Part of a small language model's weights.
Size: 8 layers, 2 heads of 32, MLP 192 tanh GELU, vocabulary 1113, 0.473M parameters.
Architecture: LayerNorm before each block, learned and rotary positions, biases, tied embeddings.
Training: a variant of Muon for these matrices, 84M tokens.
Each number is 128 + 24 x the weight over its row's rms, rounded and kept within 0 to 255. Layers, rows and columns count from 0. Numbers have three digits each. The size before them is the row's rms in percent of the matrix's.

# layer 2 MLP down, 64x192, rms 0.218, rows 0-63, columns 128-191
102:086135133143130121150115119137099110150112147102115144125142148160105091116112143133112148087128183100131135118143121096113128159090139120094157158172105134135138116139093108113133111151121132
099:192174140102135130143137111140142073104088118122135079124119175106174116140132123110137104127092154114117151125143143118108112136145109116119124136097139131118147131111110153110127144133132178
098:159117100064139165081115130096167144181116169079150123129115171123160145128118084191122171101142156097127128157137096151176112113094122113155135101117117133127133147148127096121136147077133140
094:090147133101117172075125093138136150128122129085132157137104124095102105079155120147093106148139171125111120103162116115141119101133158145150108127094137122129126167067131152136113099125133134
098:105142109158131123138171164150123116148142176129146123093136108156107164127176119150106142176140186142132121135108089149106125135168118131113117096134097128102154151076137153100114137126141166
110:158137118097159134132053043127097095110114135152124095185125129101101120053121142109116122118089140133125119156124131121143128120145122189125162126094110151140134136127150148107103170097107150
100:129108125130133083119091114145101110092123139186110183089128127126118126156110153112176155135086119115143123118141123136166156176076104112078150121106149141155156111166128114103115122108076123
097:102116130135130105127120187100104132148120118142091142104112132152108140104154123168108117139158136091145075091154138193098110154095141112182134141115112129139135146116131129113124116125155123
101:108132146193134088131157153138131144137132121176110105128154144110135162123128123131133146115170101117126130156085069116134106131150117132144145124099102103155113087097091130112113156157130110
109:172120114138125141116151068128152095115168112143143144119175174115137132161170138096105126151142146114138158055131134152118153140138100091125144148120146100185107110124076129114127159125168162
093:140161166135128111114139130110148161100109155151100121160108099104128124158123135113142130095136121124132136138147144130125103137127111132086141144139124152097146135159099157150134140125111174
099:174134088130103099101126098110130094150134122109124107138113113135098144122163110114071118191150125105137129120089122125169128128143146181125143149093178140132097141112142113110182144101151111
097:138172156123132081175186129161081153127124131122103135161124114146132161135120108111109151128134130125166135147160161158133164096124140131117129135145115146162114096142157150124188118142100137
099:134174158106150132119171125158110141100134127109153153140125135147135137118098115160140140152142092099105136133092110104123121121115138120125135101180136158156158096139166104131136122084124136
105:148126127154105112108172104140115117120131160170149133085137147156101127102105193114120106118152140144176103103103134104102105129128121165166100078110145123116118123136118111115119158133144112
097:121114119143125154105137171092082094158122081164106151106121121165098184131113167150148165124151115134122132096080119121160129131157161159147149144155118146079162113116117115103168120097116128
092:154132171155138116119090146133119129105108137151152126093105167102124137130119110153117136111153121167096129112121092152077139137117125168155170113136101127095114070083152091101115142121057137
092:088137109139107122140158170119142122099135135142118131145148150120133130157124096105172108141143141152112137138138131182118110132127152139064098088188116115133187160118119153116111140117136101
100:178091091110122181148147132115100099130154120170124143108128121130095165106139104110142160129116139115128113143089139111127120128132077157125103137099188093125121120133121104120177131147134111
107:154097160138082152118108142150103117121126080139084131154143140127141095120113148103135120127134145152163152186102148126123153110119103123143140136132128093138123179158116112146160182134162135
104:116164089108090100131086148151132159104117113126138116112150100128145068135127107120174093091113139116130149098108101160171114103094118136123154159118137171123139152122141107122109118122101114
097:102142189127127134106114144152095116170119093144121121165123127145163118198129122143127128139126165157099130116168165082162118108123127139140115139161102133143142154109137174166125126111113126
104:115123167118106079168124106122094127089125116081154141130149111125120059139121166123133136110096123151151118111158131144132170118141151146135105146140096141135135147143161136157127149128114126
091:116132135170117128169116114143139138131136122141137111140162101089178136127151116075147125054071178125138157121137115132121162102126152121107150124135110183121124150139084163186122116123144149
108:117095129117146153124134135079135122152087156144131121142082134111137160145102122120141100117153113114111112135151167078113132131080113130136135089123132116113092171118116102140113150125130100
091:121114097106137118124147146161116121165131169174115143099127137142128187105154156144120138094151059121115087118121085127111114111149120110166149128143120134109093068112127109141127130150167109
099:110133133135136119108125085166165121081114140136123136135112123107128130119107145135170158128101171118119151085088192170144109151116162141092150091134140140134109136137129109123156108152073123
092:106105117122161121156114129112151132136103121139131122124140099113120108125124125132087129095152137131097146109166139126101125130161115141154134118124160130156050179116140111138150118171182113
095:115136119126164080125074153130101097145083144149119114131124119135142155150093114132102145114154147123088164126150140127119123117128126123147171145137094127095058149092111148156114054156121130
114:159121118120163140137070131135101102169121161153151174113114149141110110139126122169135125145115133120071141103147120101156088169128141127136149109118132088118149130092128080122100145133149101
099:079133144073134127134101136141122103109105078174094143153114135136132122129143098129161130118089082110165135163097091111132108145150134142078118139104146143170144106121133131133099105110123128
098:106105139151101141173136138116116099156132146121130165122109104142158174131141164162106166136128136123111145086104108102093090097171109114147122116104142108139141098143143155156145175130176111
105:140067107095119154137186143099126097193122122096120117128138099136093193142198133128098130150119123115141106102151134138132128155132112175150108132129125051122153116134151096138078142146148155
097:152124144146111125144103148107168126135123131108098105107108090110136145130121092103116110151129128146167148132107131098111146153107088141181096166123127101143108124105144104142098155138164103
091:145107083127084159156135139135145191123072133115115147130190119126120124104133154152149128132122100157112154170180136083107183125101138144142117111134138077092122096135134114147114142081126142
097:162105121131103078127107159141160150141183133124114125126148092111122109154103099109120118137160143154109102107069128139090158147169149124132127111120143130106116120145133141141125152125164112
093:109092136148114086116134117102187130128138177149150085155102131150114105161100141102128119146153105115136135126114156123141129108109129107140090104113128166163095135125128116136110192146105097
113:160146134090108124130136130095118084143149162116153109125107108145109162104141126119165127107141117157101089128153107102085113099125092122157123116099143124118077122130102099127147073050150081
098:127123129164138144102136152094121124149141076116126149176152145107104101071117178116119131093159164089134147127164134132087130118133152148130135088098119123094159134081121131201097123147074135
101:104115141143135096120144135126130136119120167081110146109143111108121176095176128139113149143131152124168137099117131115169113075117093169144136118144106111111114154109100166135092123093108139
099:148126111101155096104139165132128145095138131113204138113100152149126149111107113107123105109162098132117125123126152089101145100128167113100139140114139134172111109125165117101147124114079115
095:140122083106109145140124157093088150137096191130146129115134104121117108115150094166120153125130131125137171117122130084123129124134117104138152155131094104116128119152154153106147091092141124
102:124137085110126176114134200134137156145124120115146117143132152142129154136133123115099125067098114170150163170092157132103134098194132107116143102167171117145130108125141112141138084106130117
097:120113119137109125150153144101143166153152124161150098135093112142153111157111116135096135160165116155090126106128141130112095146121103144158115105130133134107105155109114154123143170158116124
100:135135094108123096132112122141158116108129114111184085139127139146138124129102111160150143148123154146144117157097143163108100093110148137118113124127135165121122128104105102165141139129084140
108:058150108179192063155132153143092126148109140160114159115118115136129128116141108167142110134148131122085105125151145127117119101109148131102129152149146155127124087069131111147146109152128113
103:157155151127102106160121094151129160127112135087148111177143070146122122163128111103172160119141123128122154160130156094092151137145127156151122123163106156098131143125104131144129121144131092
102:097098148121175127149099070118142175088114115127127168165124150118119158175126124125165100173142122148147105178129137124140148141145151079117094122159159124157087133162161136166090112153139122
092:148101120086118128159118084096130154120103130086128098155077102094163079137123108090160168091161102109154149123101119129157146139131159152135124147116116122140140105101110103154160160145110079
096:157131102115137143103112146105144172123116112148141107127108102117147121125148153178156152140119141153115072148132097141116137170122138096135171071132105117090111078092159131078102147141146125
104:090135135148107154098108131150187137163122140099074116115118099142110168082161145150093159118122149125170140144132122137068131130150104103155117155123141121122090154147138112091154136163104116
100:115131135135139149158104096147109163097130101150158165070107162115092123120148159098089117117145142130152112122135112168070136100129109117139146113147174132091159131155163139106079121144140135
093:147139137128168186102132127148128108126144110150150124129174139132117105126137136145125095156159097162094114133129110124099156109169085080101113118157100155103136134109133138133133107100135099
101:123127136142114160147101121103091103140166149139127168117119117097116121107138108124100175125165143142120116139113120115108109182146147120132144120103126131134118104143168153146147089168107153
117:130175134152132144150100144127084126097130116122185121128145156082184093087095101098138131156097150104126131123141117138109163123148112136135150142141097142151099103144118175113124125122118097
116:121096099140200110110117115120127110136141164086155135151159100088097148115107171131110098101129162098140135113136085097132113139118060148120091145094168138095157170122112115129113120148117128
096:139188146133098134114115115167133136122115111119116167125184134150163131131133090103097157140112151125102129154146131181153125157130142086129127153144121172142167131188145131155140115165109111
103:133128127100134119170180117128137118142119144151097106137169146152114142169100125101141125176146131119153091109109152127109129090140138148131137159132148115132094155132136108125118136145114122
098:130115149161089089088140136150126146103133111111100095128155151113124123154085136074126076140138143116150152129132133108118133126130126095164165101134140160129126083111100110106141106135132142
101:111135137154166112183139112145136126118133132133202124146097123144161105130134107129156116098066119155113118121125116111071161140139111150102100137189136146152155155116135093117118099139134125
095:120134134136137079112116113136161188148108166119120132129103146141138106132151157093139118155148077149127143132172134123170122114131122080131163173138061126128158143152093119162136155113147160
094:133145153104134140119151123115099132133138174179128115068156102083140114099120116136111119116127146160152084110094133104155143137136138141147152103113178148127103212161123165095142107100117172
103:151111104101130166113122152114102138171147145146115154141145147137123169084127169159090140150102115107144107139147159133150128149143114112113122168149136146157161106092165150114122122122120133
100:100114142135106145110113161111132137126180147090095119133114169112115127134203133173098131100115114136128127105183115129158126125121165082104131131136155109104123147138103131092166149110097147